Weights of a small GPT-style language model, trained from scratch on English Wikipedia.
Size: width 704, 11 heads of 64 (1 for keys and values), 76.4M parameters.
Architecture: LayerNorm before each block, rotary positions, no biases in attention or MLP, tied embeddings.
Each number is 128 + 32 x the weight over the matrix's rms, rounded and kept within 0 to 255. Layers, rows and columns count from 0. Numbers have three digits each.

# layer 5 MLP up, 2816x704, rms 0.0436, rows 613-719, columns 320-383
131173157121178110127139104126167187070102121134111139114118169223170186120103118137087160139081097124137079114100114067160164163155108144162072103167090141129141124107170122156143094126113117
124105140079076161152154189174151138100091108167107125115090137112151193100132162140104108161129061120135121153106169081092118132120065109117126057149149117094110191102089070079119076166150076
143129102097218133107143137130157165173120128145126105132140102091133090166120138120149108108114121126099126148150121248174180120147121151111134160160103176186151119084106136210152147158129076
176137185122141158142119135121119182184145147117170100097125142117144115145118163082104099126116128102109029117129144172121095151125185107120167150044127085114084151163175120109136161108111126
143114167126170120120149089094128088111129098154105184105147127097154048138191179123210153163131143097162119132155085121081136162142116151117155089155121164137140157153140156171121134124094165
135094125134085160118115095164122124097125122112139125129135138155147156107075157168149148137138104174127127122141148120099174175103168089105095167151152128112158143093131112130076111111150088
028100098134129140136139135109130159189106106142156143164155102128136090085056127085123078194169173118145094078176086142177138168114196091198123104137126129120130094116115148125151106053128144
081124151072066154173088077140126127187152100123114145072115149145130188121156112154142081124159104096172129126137114149116095058161080134157129130072070162155069161107113152132123126104094161
141078115081186128119170131131125119112116186129122142065107134131130111112120121178082149154086107131100052073172141063133126163109137161123111118156098135088134192099108193097144140169136117
181175138128143116156099115098095138144086204135067141164162138127142153139137115096157172092104121149160108100172131094153133088097185166152159146145100152148162081152184176160137122148108111
114095106160137180083148121090127173097142110165153168143064137123151141144124123164174087122150165117138103094122137123160106055178096102138114135172096100145133115131130183106125061103173113
082092072093154116126184065161118127141070147146167103089083133125146057116105125073110126166089171193085150187131175102125131061104107210102132142081083113118095140135098147130136198132162217
150196144149059080107128167170147102158132110114244173128072168144126129089182131065108115106099149106151139091087145119181187188076133150106124087172079132115129104159176159118125170113123112
132102092171191160104125112118106115154153110160058095198156113103076148154122066126116178124089106096207129111116187125164144116114118123073162116133133099090132109153156152050146148156104119
144049030081107170120172121117139208210149128093138174139107141078113130127128187142164125141176155125198056138140139152122135099143147128141152124173102148124149086082130096095112111158093154
114128124128116148128126151123157069134128142112174102112165098143111129112160147132172115140134136178126115084132099122147136166114135130129093136084141104160072128096107128146120113130106097
083086103095153131185161099109072115112138093120127170151144072085109110107096106127111111116162099131130093087129063110135105129135105131124183167137188141135145097127066152144101092142077130
113124100202092125125155117141097113118127091143143104098161110113127097079128138114098124080075128086103145137098167084124134118101115166150116115159109115188105119158163117162159127136120147
109152114088106085107170164184096146112117094122132103145124162139108117124134107116147178073088164154114155194138121117121145175107123095089145091139109154192146112153141124068101137116082077
133129151062078138146105122140163088126161115113137137176112140102153119105116134099109100066113096212117182110142138162157079115140127114111111093157166172173164146110066158145111118117120128
158119156183156104086157090173177158073092154071199143104126100138138149078126136075119135164053146152120188168109106158116092103156115081159188163141157094161132127178138086037118112078167124
143176156150105108107076076139056141133147104157160138157148119149087119066099115157133105166129127190150122107127101173117131170102145125076173111094173137091197119126107099172157103064181190
166165095103203130107140143117106147077110103142103118147091156118135105172130194101132140085145136189145161121141119102148146126146141114139143137150111161100105126132091146144131130103107143
134083141102155104125066096060076111101126107175141183175124112142137168115091149114147178073071128152117162161136079161082164134112156102097125086160158105139122146041134134112093093096122177
136116132134101099095098132105097171092111110098174112159115149109101114127089144150130103079160144124109100134139122153099121154127111114093117128164108143063125113111120131183133154131180119
084155141155183070083129206093123137065126231099077225117052137138123180162151092128145150148090176150195176153179172130132068108120170111098078115147102073106110202174137076140101074113106158
119164217149104048103132127141120130136122121135177143119155066117160113122084124080112152078089077179106113106114155194070089120122112119102119158143122140120152158124141111145138138103156154
104136097138152180131098092112146120124113114124092145171141188135112091181163077134150173083146079116167110070158105129165137111142192192121109122151161191136135148162111126165197101098133142
152088089114179158139088105141089123048131217093123135116109116181080112098087144107096076133194131110125112083171155151142127099107165130136150112167139086150090198133134135139039126112104152
167167142161149144174123152133155080124052185146187124051120112089140156184099170104104140146150124110176117119130117083132154160151151187163079076101163138077167111093142137173191127163099164
152135149115102146152141069124086106195080157112145124127093119129137144111149102148077070145134128105096132120160139066170092135086077115118149172150085094136135137172154102185131112119132121
115041090088056122130147096203101170096141118164160165104111132126100173130190183132122131155123143125129132067090136129088076100157143130134114128113089118163118082129131181135128146050208088
154126109194065168151074108035100132132119121101092136130169102135086091152113160146134107098135141067155143074056100105105156177172083133045108096133137150161109088164148152075129107103116104
116122059127117167142089129132100155130095125140139156136128191108130120158156124157160152122140145148159157155151155159113135097147111183165137129103087104130024128165171119052117163154099111
159142121094112098169117140173115125151092193221122159144115072108079145138161130156072182163152170159129108131167152154142114153086125093119135154134087127148141053093078162133131097104194074
122172121189100095174088128122091176177067159125117144125097123167173103133127139116157148163148086090125163099146094097172144204202103143186183144124135162122175149107119130162056128096210105
121080105119121129130179157147152114145163151153086156160171103145091075069153120151143142155112133096129107121090059136120152158109143170080132136124091067150108075104179188161105083188085141
168138060108168135142127116145142109111132138159180126083172159179135099118121125087142152121111083097146161159169163170158073120230117072136102099134146097180167088195112155093109121117167125
150144111128151111126123146109080072142135166148120161180135094118126152132133116143166108148127126146106165139072111115162103139127026156164107138161098151104087116136059190127138135170128160
145155096118123161117121105110085164128120152118136144133126128169179060111082111159090116079140114081186201173105122108078080102080135122105112094123128137084153135152089116091110156168130085
153114136095144127085184145147114132105115094154122118176107118055122185127078147096148116141132077106096152185084113139161102165099131076119155115130106093046202138175163099128121128120186107
079120095050170128126156098103120119139081131128144147130134090130164111074120121119108106109159144130104123205124201154137098154153170093183138139159118128154167106100121101124132113152120077
170126142152103098118087143120101144159115060124153146134145181160236167122151099185118132129128149149088094144107076177133150128118089101124125124100113114123101102056118167156123152125123127
140072120150101118125125096102117116068150138085116124145146100100115124133114157141135162102183104112145130195121134127110073127141120193069083147148193175107102114115159096154160136112077103
134147096172053138143106100118108184156120088049164139140122095174159161101135159080138154156125160146110137165202088136113206184154163140125136109113185168155144113109156186130121143070083138
031086103149097117146150121164100160117059106098152140117136079109098141156121131069123146048098110089118114134180123090166148126108111145197135176083103094184097109191156122134052145063126095
113122140133126127059062088092108176144095208160110125152141168127152145114098091112150153154153107109135119122081205117085101145155137131136124149076162136142156198117126123118053153099106098
109086150145097133115135192105100101122123099123165125148095127153082166167158086129157136149148061112121131148140149123089128122091043202155114175180115103153076165145156127135147165146077199
152102122116159110173133070109136056144188168077130125090081155184117186146118135095109139159157086106128158146169085141073185131163120162135144131179128170126136133113098177116109143158143121
150114135111120140153142140168152129090128143119159139105174155129150105141095156084131108097148078120111165112074135108105112130106109135093145153187143121144162109048099147132118092088151111
124115163120145133098130181095141144134112164142122120144086134157103083197191066120159138059114136126132103083065074153194121151143170069142105108121137093064047095122147121192166178100170124
123134143170121078120133159185117106160075127139148124176145135173119173142162170116120139140129159077145166133078149133180127106148097162149074111095126148098103145091069144126146109168135133
072137068107108103103131167123109169127159097115117119088138166199070116147137129078129160182108107122108094111148117116214162165126149165057085176144173134128086135117127220113116121145094079
128140161175105080186077150104176095137156151048144134139173164185178154142061124155102199125107113145162145129121145087110153163073123108178147127128120143152122161134144097168138119086138115
140123133115129148055113137186181081095133121144139051158127133145109147178114168075171105126116151120083148156156151121128122054110169106128092080136158141107219149122078125117148136127101132
124039113131162210136113114124130135143126137157125159134143153123139155120139157128135120086147127159152191089050139098100143168103124126125115086050092130143104132140101126141079087127128129
115130127121113121114117151103132140097160135112099094146110115137059129131095128140126128097136136153168206146135114120099123134107144096126102159150147082098116094109152150123107147121113113
093148157188198142171185200161077114175112180096198090113134124166134088125133148138083120090120087151100124095127095129102100166150143189126061114166130136154075148161140108133190091099136102
064137095134123071108070175179079128098180072137122123141102149157155126192168141140154066118107088157094164149111109088180136155087168107143102093135185154072121118104113203129067122119196108
139129060080137168163138140122210168125107154101120144138170141132134158061133179130110119117161154120165170132179078085201136137117117073130159102180163168152093164098159094061179112108110151
085123124117122114163138147213112084126190143177165177109123119149122127128113124167168114071160124144155102100127102099137177147134104108106179139154116148227080114076123102150053158167119135
104097145114148168167067120131070143103137116120105140099083109162123153143124104163077105150091093161139148119115139123096112155128142165098148116113089072134159101103095049087118184122120125
097138172114140139076105172104101081099122059118195089119088144147160151052125109119134134127048082144113096159118161159164182149130104157124138119145157155141101172095109118132127119126117129
129132117101120114116179134190134136136176073162183173094132195142113136167122163073126105115156110200133187135079169141150165117121089124152084144153156128110160079136159138130104167158113164
098119173098135165072112100090122067077118141118135131126147125124132114097098092101098075109118108125143080138159137110176134167124155077109126152159110194121110133132124134091136134105159112
118143142110114106138111113118200135108145162099136088129126134114070154183135108104112096130138117132146206151118131069068186105157161130115170132177079160111172152157098122128071152090134120
158114126150156147181121193136109093071137167154081128155105155115150137110132101161214139094064145237073112114109138124162098095154075105098171178105180081178153167138190150084120187116136095
101117166153176111149090064130119160099148147178120094086108106105173139097094129166167158085130131156185147109139119154133144117113165101130147068133141068106093137127133104207155104141100113
155112122096068115110098079144148108156097091140172191105219156094106112122141077139111119120084153172099102169144091094149112150157162167117143125145162124114137146128128066111143115093139080
120164147148102114144146118121123199108151141134103089092130131119119129150101142155118118121147148074103124153130169059118135153139116152132120172107148088191136087159157156169122108118126055
104161163142089080141129152151157069206087102110104080160129108158116132111112120102090129148047150062105164137131088094176124107128079105133112068165184116120135120168124188124162093114078171
105134056155136114163182066156124151119100132119111091108111157069118122105116120149110124162107101138154113166066133143165045140100088153137104136101124101135178096144119147126127139210126065
118140153081117149128093092140108208143129112168182113094139144120138129100127100151105130164131124071119255090167163131142144143148097133115099112108075110139117143131136117182128162105177114
139129110131088115096126094143135096159162092049169138090140087088101174080141102076087141137137153172166168145094133149119141109074144114121082110123167090138097077156096130157055087142189160
114090120067113107102149075127133148125164146121147082098118116121121117110115180069139125154151129093124159086084136156079141165156074167110057066172125135108167073169095127111065112104134155
085088138103070117090063122135157184087133206090140155105158106121160160075167142110133130112130187163157197128167185130140135131147087172155198123101154112084163172153137144110099159084129124
164111094124143090038141130124073097123095108096143128103098184151153143037211117145112074151131118154181097107135124163120177149115159138140144125101154066100117155118143167139119095152105132
183128146141137141086118181156106048126136147110132110107077106062127141089101121110119103159132097182178132152156143091120143102163154123093122158135113160165104148144101187124142041071128143
121127132069132108115145093119149137135160065123125099107144106118150108118119087167153099164135141191110098131125145177175164054174118171138152135144092157168155153106155074092118106125185132
105132088135147129148101206111132107139094126147121096076122128134083110144112102101143087181171100139157175093084084185117126132137168219172169066132158111127131141130074169143142130083142125
072135144075117158118124119122124152094178131183129149138179161127147119111106158148096149133153113140124081113118140073115090118086080104168139150113100143196128115138140101153116124164128127
187133126161103126124121195092096149103128175143152147125145087161112140105055126158135098097092124157189133081153187095087138070068181184117112126076060109131113159117117137131171119143115145
109135135173083121148131107113124094109065136080166120137117174167122129107111174129087162166105149076128133147152089148113082098192115213183131185127153115123121095123118161106081075178182094
101125138118134097067043159163094116151103123135160174110104144097135079125116161088091183101175139113112103146083147071170087127096142130170072104111143073092113116159191118173066106129116118
119070067143160136140112139101133145129124171111121090138154079210167131108109143130171116093141159167086110135077137154122078119159108147153150119138077074127089142131117115131172107152137151
077118105142137194146155142125153171155071093174198150147132087143183109099104076148118148080146153144156059083175084137042109055133113095142108083146144216166138133105109054128156167125126130
092165164151116180158142105099184155125100147101183145110130122101065128118111068161127109086114072140097120097104111138159091172122107152109174167146119093088122054073129131154072149174090147
170156147129102116133146145117126102202136124100108106159098151172126151148141163130075137088110147163118127121170134130119115168166064078082091156096143104144078150185135166148096123091158137
203098174091110113139116143175100109159144153135080151069130073111126092146117096090072114164082191097126171108059179135092102128090082132112067093146144245075079097171128098154201146169100078
159093105107166121162174133128149132163110152126106121136122120216132093104101112107084146103076141181126155175087173174135189174127146143174152145147120086119138122169097157154164125154175112
073109163155138118132128216141128109096109111145189067092110143123127196077182078184071097199148146127117134154061133075151069111154192095113097104135174135148106088113131096137104076093122203
155100128107151102115167077148143122076098145091160139152138088104185134104121138162148162137109089090131120071172176136095107158188095128167112151147107138172149161126169111141147114146080084
109187107101177077166167128104085145142171119148184089122139133131097090131151135108114115192124137053069094190087119123155141224187145172255113080108077121068137063082137139062109096101126087
138096140140114177131166126098096156064172139134129196116131152132097104142130148130176132191076152105105139128159147142181089122057146163143128104136107180123103083128113108056126202154144086
076089139172121127181126109129098089090085058098092168083156104163156109140157168183072113123153114182146102099097137146120130177123111137140148127137175120130137123119124120162147183128114148
084120080062093180143115039158162090147124093153169156113114151124111136136117112112130110061141156062155144106103142154091131108152127094116126125110153094173203121152144122171124177137116084
107153101160129149088131109166148164145088125150042140204051134137119207161117113090085168115171053153167167166132128119103205136083105160127155107075179139099116096101083096119111165114110152
116102138162109131109129131085151134109133142097131157085150098109197168093110185121130114166140123116131094122150088081188098102037166125150163109098136074135175131074141110120121141145145119
110109115164125108160178122087128137135106158177190154124111076151150074094129185149128164152139146102105134119113108090073093145120119146156100092125175122122154104071127142114149134146164108
177102162148138091148128213169150118127144138113103162175179078141126150115133114125111190128107150108173146141151112076198132061101085132114165133084170144167155118189156114138125142210103083
132087084128151130075099142116117137125128148119172135109071186171140228076146141139119159104113117124121066128103147087144163175119148115124167111128143155097072161056121103140078065177189099
108084125105106063142178206135126113143069058061130161116118104069122184128125156113164148084139100181158093158212095021150210067184139099141135142077141146156150121169150114087161125074156187
123120114151139126114167100115142130126127116072091098171131072139118136160080135190164105119092109134169157101099155145118166127139121066156151114146163129092106151169171146151149173058102153
112114137124142134104172117173094169190153115116154185102115140186089111085187193145100148106137102123062135139136046155122110142124159120086161128128126139063073110142101065151145192157163131
098128141143161130092117120111111151089123099186120139206168111116132077089102131155161133138078111113222125166108136153056139139142183112073066091143138072131074113121116149136127161050098126
126166111049072110058160134069196177145150126157113076138078149156158155107148140164127099140187130118134145132166142070156081111131109101152159144170168117130151128157116116151125163176182156
110167114138119095103108155122134059117135191132091113069121187111129165130106126167212140143129167131117191098080114146187088143152122085133129203198103118097151144159095125162074114142161084
# layer 5 MLP down (transposed), 2816x704, rms 0.0465, rows 613-719, columns 320-383
138163145167128120138130142136093117165168123105153134114132128168163108167089154140112091123135140150105147135144109149158156107111095086116115148080068090208155127210194186116116126128151069
150113124094074088150188132160118120104099151101130101160175098107095097103127160181127044127145115116141081090156132191145164109152152167124190142131114072139124108152134142083119129100106144
087144161193200167093125142148149135063144175060075115107114113081197105130155160109086140121132121143136120069079136141056065152124157077118104089154142146107138128128142154153127082160152082
125091121137157156123181151079115140067150096127023087143079146135053153146108149140128061094167118130112086132107099116119118161116130093144136168100055149164082117154144081144089077165140217
085132164162105193123189162101147127119122096123145111150131110200134106102149132101142102122137124122171161128117100143169109096112131147149100146103134086130161114137216147182095193134124155
168077114104171167109092175110178145089171144114149109110125194183169110134102100110072136171118167108131152121112080099137179155098159110146143120143145169107066098186083090130117171154158135
123099127115124122077131135087123105164113130161115179153158090150144139119187136089094107120079101124131077150179162144147237047148232183179125183115132181050097151101133142122120137091125152
188133182165178142137137105162179097140201145091135089118125135124134174187081155099099125137093133121116077045127077088090120146145142148096142206123125068094186128061159157071167134139144136
084078101140161144115154227193100074122131135096161105131113122208136144161148142064143099173152155111121137067112118153067069083119058067126133172133130136117149111148110153148173090114119107
085146144136163137151089169115118145113114158118184164099108100175165135148186116139150115142181164082141069156105178113092108131167133123145083124158126179137082117151114095120060086144151150
119110099152142090157120110114105064135144151153046164089170133132081182128099140155149151111119115099080058103107109118122145142130143205197153097126156129112079086157121147135130130095140148
111106135116171068152200136112125168104178160144095173165101116091143140155110126127159114089113121097149177116127080158075140168133111128094117098155130106116092124122111177141113134198104094
080166114154143149122085178140134138116170102086112168102081111142115136185137099111129149174127122100083110188098095158130093126129105169116117113075155137190194097081139076151110115140117134
057145104154101131142086109125139160158148121119123077133103126052069114083148142140091104146171090173116117160049118094163113198127096164104108082101129106132143151132103135093110150121126102
123149123133213099118115123077067145127184084103142148162131128117093111146129095130177081145120144171184157142116141118193112160115121202120109188233136173155094154138163103149094165105063120
099129122146120111157107146129067143089119172155125120056089176144139142144132142131150114133147146078127205138143156160084134186107062115144119085138111126120112124168163127140141161137096075
114074157108138146059158078155178100062149103136177115149169117164125092157123137188121091093132211151120065094138137126135064098088167109125046107079173149141125120035136112159109110191180089
070167152135156161118094194145158143093083168112120113132098105119192100159086121095179138095152040167118064090119137120107183115161108108098173136088134123098186092108098109132172133175098124
131142154126119143091163208132117065142122149136067144214145115075114113133147156089101111072090110139133079116178082113028142098149133111086150103133083233142149147181144097191070167125153183
139108141177119105172149132155155221123181136113081112183192095127100106177159148203165141169142142138102149160139099148065156111150149177126115155105121151092092118103123176122160136141116181
136143084142106175127171133216131122103069083145126141157085074136169176092144087113167136051183147037134103094098110197068116099103119122155068025081109127158156114084133144171098164068099153
124141101140066169099137111092114122095089157071106078132114122179174142156131100101156097138093102115208132139106140189120177127180127077157153163108146126150177175138092189183110149131146157
151089185146153164106107182133144111138161180139134137131119152150098111123112059149131109140092111123182066128110175148123119135160139149116157111133146129174129096153180179124167156152091121
182165156100120189220074146142186148122195121125072100141119114132107141147155131130126133182115087139152098137051131083132182092140139121107137124143088191135154163072062176089135142093090126
126122087104142106109126116183162164208186170172136151112108108154128069164148093135174183120131120144122072137107172135115117128086134140076061080200088156162133102106164211157141060090116185
191194172175148121059185121121141135118094130092097196160150123106101188136186131134154213062094166121156069087128139105125090133163133178076087151187154065155065212220141115145118139139140178
095199124133133143134106070140121200097095174158141141145133187172092110109149173159082093155157121139095049087151168110116160159093137084101138160117117086105203133096111159090154102167140176
114152140081170130109138137078123055077094110144087180172100163175070101126151096106108137130167102131138135109198134121129117206112199135172068154096163130141151093170160159143134105129139133
084140124126156117096107213162217117120128196129113118188155114104131091114176096079134130130151060076103159116106161141147083100115134136080120155162080193218160194081142084088137161093120108
165102117129117162080154143152155126169106118120118152098147093078148135166064112127119154125160151048136158110135106129133199159083110121070183150158172075038111150141104104143112105110152134
128080098107140097101148054162135137095163108120079157128098174109097107172082102199130115099130140172180104122144112165097129192126146165114124113105133153174154073074172126134138117149095116
153121145143094113122230177137102092161078119130122102122100208063131145124143114115112155062118142131167017107147058095160091125129133130112078137160125153132075101111125160156185119114173106
090186148146080089081059175111170122201101127087097162115120163073156098173145176103166091109150116089058155105127100089061113147126215126089120136123167089167126029098085105102140086109135095
097146215124136146105157009144134171134132107100084154128130149109086135125137065151123099171172160159114173166082118111156113152101159149118125129141085115128165134120127106176181094123135144
122104135150125114132111080126149168079123113135077160125132131094126086097139071122113116112119159128080132095122119174141163193135095146108118171129132092135103135098106160141197151121127137
116161145174083116121126169068110171188165158144098132093088108167156138115111127134168110125098084113093156107091104116184187141111126128176165158069159098172088156135116093172134133148153121
113145133122127118085100154159118124178110105188115139083181148024111156147134136116112176173106098154107095133172111083142157156120124141089134085137109117115113114076085102144154153123155141
118157150049136106157125107126121201142088105136142148126136125146106005108168134069105140166182096087095079181106109167148127135145122144159103115182114143132126054088113109119081149121148096
108179097092096173135140161133204108174169120063095200143074143137107157150116131101083122174100131101177106141164112101100119123099086091114170150157144067167087115125138134136141176062164126
110132114159074079191147067103125172143086116135197139118175149058143104147120159191160139175143081153132104077114176126129102119146094131095192180110130124122096198143076078136183113137148132
130132139119172150107132097140175153151122098192111148100132147105146091173088167184169129108143142130154212127158133099106105168168087146100127124139108074111145108141134157119179147122094117
148137122096156120120093121079162080118167161114117069108101131125138127146147111173112134143180072076138109123159118133143141137104087107174118076145165176094163141113160119150075115158152148
147150119107126169108100144068033101141113131192120181139074115164129173083171112116161108141139124110144108096156142119134108124132060126151127090111129142113195093204103108140150122106210120
092127051095124141125114105116137116139143119098136120067123144104148127137135128125118110125129138138200131139128129177127089101131142193175149124086130114089121105086149092181103120134128159
074194194184106130095121174158163102156107051114140166164161120111146161097158092136153123150165024180105112096176140132107109112190125114158119056088092144117184166173118172156112110098033145
117156127138150140188132202122127184134110153079161190154107170079164113100107167096233188089095121115130222061070200122148122085089101117066147155158153112137169095093112174092071126127099136
120086153082092131131131121110124114121126115173122127088141139155107121136148091165135102116165087105115101113135112110123168112140134105135112105116133118114170131143157118131142156117085112
079133126127121118123125165131104061190160160090133117163131138158145110160064071104136097092112114140173061158130138080086145127077071101141145143128195063145174117130106134179166128099155106
127154156118144163112131047103101184117134086147117141108142114146097118148129120117135130105124152126154098134142129057152078119122105078130084167117099096158129122160178145165155146125081120
098142116164071154160143077083156142217153158125081146153115134112129141122118096149169129177056185125124091104110145120139143137095160129141140159160096131089086173149155129139117101091115117
114174161143158186101137196082063087144176108142088072115040078118100119098145122114136139135157123113098173164091115174066120049133200185106126119147157099111104137141132173153100159143061101
114143136012132148130110132115106113170046095045160092118173074117203093148168151137189138146160094122145124147140127117138109156107143134155160101135138084150106118109153138118138127156127109
119148127102122164183099175097149187124163159147136158165134117086108161140088123121118153153072143138138168093105150138193119077140194134103118140111169149072067061122159164149150150125128104
115180131197125159073163161206112111105114154194215182142093110108118139120109060109126116140118107148162185116102122184161080115103112142136092140115141075074129160121130149141112139157158085
161137111107132119121114053120060149129155108112115141149103127143114114096178093135107141120094133139184163113104113114111095195175132059102166141166112132149076112146111141091072097143157118
140100167116156121100101174104172120124114105102097121103147166116106128174142124167167111122097117056092153168066154050132162120152155149096164125096090146161110065132142147148093099136154111
095092169198141171100144136095126180127124148173175090091150114116136109105119132157107156117130098125120152061170099100045124158145133138115136139103133055124159098107154145109160143128135095
189156102131100134085072078140175150107118081141110125142131138099136128123087122129167140149123186147101110120093155068175132120139155124137209122104153158105163114048105165165079164120111168
115159146121133113118135152096185168127107147148072154156129073118069131107132072104147057096130193110139121142179074139142108047143123138113122129117162071180087157159127101096110147138121178
071096103127153173122168142117208224155170151125089103184152103141104169117054113138142131195088161181129114123152091060177088115143060089097181122138153171155122119057158151093121083098062121
094087099145132136166128142117113130122162118091144116149127163128116183174094122189071055146110145125151137107184179157148111161152148103152157109130076099101153168170193102157148120155112159
107163081185131223149214122142146038114109055144119125133111133046201173087094145132052127159094153194083084135045171105110075133109077109154123137143065098120107162088099072132143128135101131
110021114068116144156139145166109181037166061205127170131121131131089082146124105136137090172113095145143151089115089163109140082083159152183183082150115102197107127080142125178135151140128146
084138122089111105043120187139163139135127118098139108060062121114099095097119103133098128147114117139161131139130144174093119123161095118137138095151128114062156146114060093122118125148112103
107151154136094137115120082142130092141064111108117100116171120155095129080097135140171089120117117139134121131098136168185152096114145154080119067166116161159139131166181124156149112093100084
164158121096104161106094137127197141127123099165143140105092157189133127120147128138062146147139116109154158147124118145093109130122083126119110155111117150148107135145167062127076150150156143
121108110100136095153036151120169110087146109120147130122160131158145112120116163147131089109163130152130134106061067173103040116155066061125114118061078105115110090085160072126125092097173102
215114115126116105137122071184178225087084117118165122126120152136120079129124081138144139130128140085101195156139190129123116124122083141141158119090107202159148091121170125121121125151139125
163141140141145146080127076073117143115164154079125115097122138179139117119120091125152125139143113123102205124107124161106080135095121101140128163172135095108120118109122135155124099158135132
128142139182069110147079126144097123112116127107143122139130079106129063174115103117182108150112153153097130142129137164097109161141165110095092163138075134144155118129095104138150070108102103
083095082148130133186141098106160079130119145170157110124151137097142141127126072231145077113143104127118120097094161109112102160092154163147123119146114134142148117097174094113099158081142112
136117193094100127109111130097149170077170112131167138107115138185131161116113122137190123089208190080123119169112175077152140119109146124144136115132101136061092106144151132133167141063135131
151125096171189146113134136113155255127115169083149135172132185134141184132123140133164109142158156157169255118129105121117091098139093141114135158154159175157122132116135111104129090110098124
098162137089125126116064096146185127119118165125177114153072128103188106067132101161113152153066154173138122096180105194125149073080098148128148087119098165082207192107130143063130097091132132
129114153139158158131063153147098092118133122093115175130138169117113145129120108140128127117178170121162100196112105100094142134124113168144139197140150100124154108077101135179094123116113133
089092149080115083125141000133135255121139150155135159089069161101178140080183107135147162110139171050134255190087149152126165169090113151131180106116081143163137181101099093105112148199140154
194151132163188173113089152109128175146148108097129128164119134123093080136189158145103116106102106191123115161117126130143109147121113115155168118094083176122173168124122154160199032127148147
140132132048154121169159102149147147160138110139153152141109131122118105146089087140058145102147172118092100172133101160123069134166134119141116107075126117145160084121150137199146173146083151
152119125162119125125118118116182232141102159121115122094129135094112122133136124135103150134101165147164109129068153101130101150149072129139124134150111095113142133098094101134120111196116155
145060153146090071161106190144122140098170077087125142089103123091116093183107164071181134113115072143081205155078139065136052120089086109117175140143130156159118131152092111132203125110145144
187085092201147075146135207141130149101112144083117150176164172121103151076134121099100105061106172085161206189117134190120151121146137110128089105102173114085112116121132141125079126124155147
143105166175147154072121100153178163087101130129151122172139145126183126117100164154126145119149094099127119059125067138178086103105137102144150147179166144130117155062153121156124167112110212
118091109183157185123131109129142134189143158154082121088139162117131127151068138166102154131142165136097121107061079103121152116120129079154129167162084113133105143073121082180122148210141084
184111123083166083125113102090117101125159131127122098200093154165155191145149114111167088143175162135125147156087102108147099140104156173117148098097145141113186146103142135124118138123161146
086067114173182150164130104114158131064142130106108152104108126217164086142160116053174119130139126132111098163091129142147137128145121107172056155129104138156107146116115132212118171177074128
139105113162206079139159143155112147141172096194126179128093153073180149153140142089160148129149088137147151130124046068149111132117113143140131102153109196096095173158140071136153108122129184
122146125090155084096114149187095187117056209092129136116136070091150071064192153162098111136130126088092098086138113118131089118164111162141092119113097125086135119072089094097099101134089121
096126116100135140109146038111082157152127112124162111135119153081127173141141117150085091120123142093101163130092104063149085143116114114091173130138099141046137145110116126081150172168131094
147099086094144117163148134134205111142086131110120131134076076153111174121155150135131083133117148124164129180088079100165106198064112132125132139110149091151127125161167134188132112077128089
140143088099108124151100125123110110129141106142121113114145080077171104141098176137208099126138083084152127147118101090086073067116145130098137071073133136093124121144149078078139097104124140
101098089194119156131107136116108095069157092160106092145189162084149106061181098173168063137119133146128134147113060116193089135110230080080094117095131184140153165060105143083203110112132097
111127140153127131131144070125106146168141106124106171129113133114087113161176106129185129154086176150139141183138101095104147196090125153125145162106067107091089167108140101148138168146184127
092149163122115182146083063156147132149146124117131120163118097120108172148155202087133173086149059114154088109131100085124134116131094135153099162118152136124131212137133155129130135191085115
130158094142107140123138141175091111175098098138117149150088111198108092102123147118145125132123138118148105120142164059150102127163169059139097178122138159143107175176175184093069090085138105
139111126168115076158187091138144160143119141127211146160110148084191175158142149139113122130138070119142134117136130094093147111111123104133115115074100182095076155162118114139120117072182144
133065114143117160082193206129069091118153138140136162142188073190108126142116094118129130137161143153129077127136119162108067193178146213128140152129156116098103121145135139105171028142194098
149136121163072135109068102081152196110131115107142110134119130111152176097102092159120087171158129100091190141160105102141188093141158093106090113201120087146170074116145134080130076113130111
112148158169100141157141051082148146160138118102086121139088157107089072188093143114161196118115142156161098135102133164107103145128129156141105081146172136132135179206051106148098116125061124
159184119111167135080136139162087095088144140086149097168106126093124137134146090159108178112125127153131128107108111092164190141119076144100129153140116101101129149092149085133162095151121148
097214110143159109132083106138117107096081157145152055194108107151117165150147108159168211090139122130162110128140113138173146092193070189072133145123159135127152115143134115116167139114119068
150124181102134134100129118140097171131152175140145068107163149104153166130093162137183167106178141115115136117152123137183129107120146125184174132072129128117128162142137138132146073146100101
125140119152055128129168179080160125139158172178179153145119122079099151173107143159176151117113122115127134134100146136144104137150165140131139083083125108161184166097072125166143148115163139
146128165186086163126103116078148100166126150109134137056132127143114127144176088100107063176113121141124104071139158143173166184112120095141103117087083102176093109131138155175080151156079165
132143097147166082133142067137183227102152151122098090149085130123153157147127163133116150167152144149128142098106149129147144124104130110127120118135170140157159137177143122162110142198149150
132162092116145116130152082141103147099080058180087131132112160175124128162137135142168125115092126091186100109172139135155136116123115067127067185157146126158172134145155125113090152121142125
127141148143147143156107177132144207113139165134087110155132061053159110177154101129130125103166125157133149136119161154114120081136132126100166137115149160140102174129121175115160110073092110
179179128067137112097141162129147108096118132146146236187158125125091084167107141158139112132125086101142088109098161177082151100101155086107131117144099082140104140183126127154117097110059130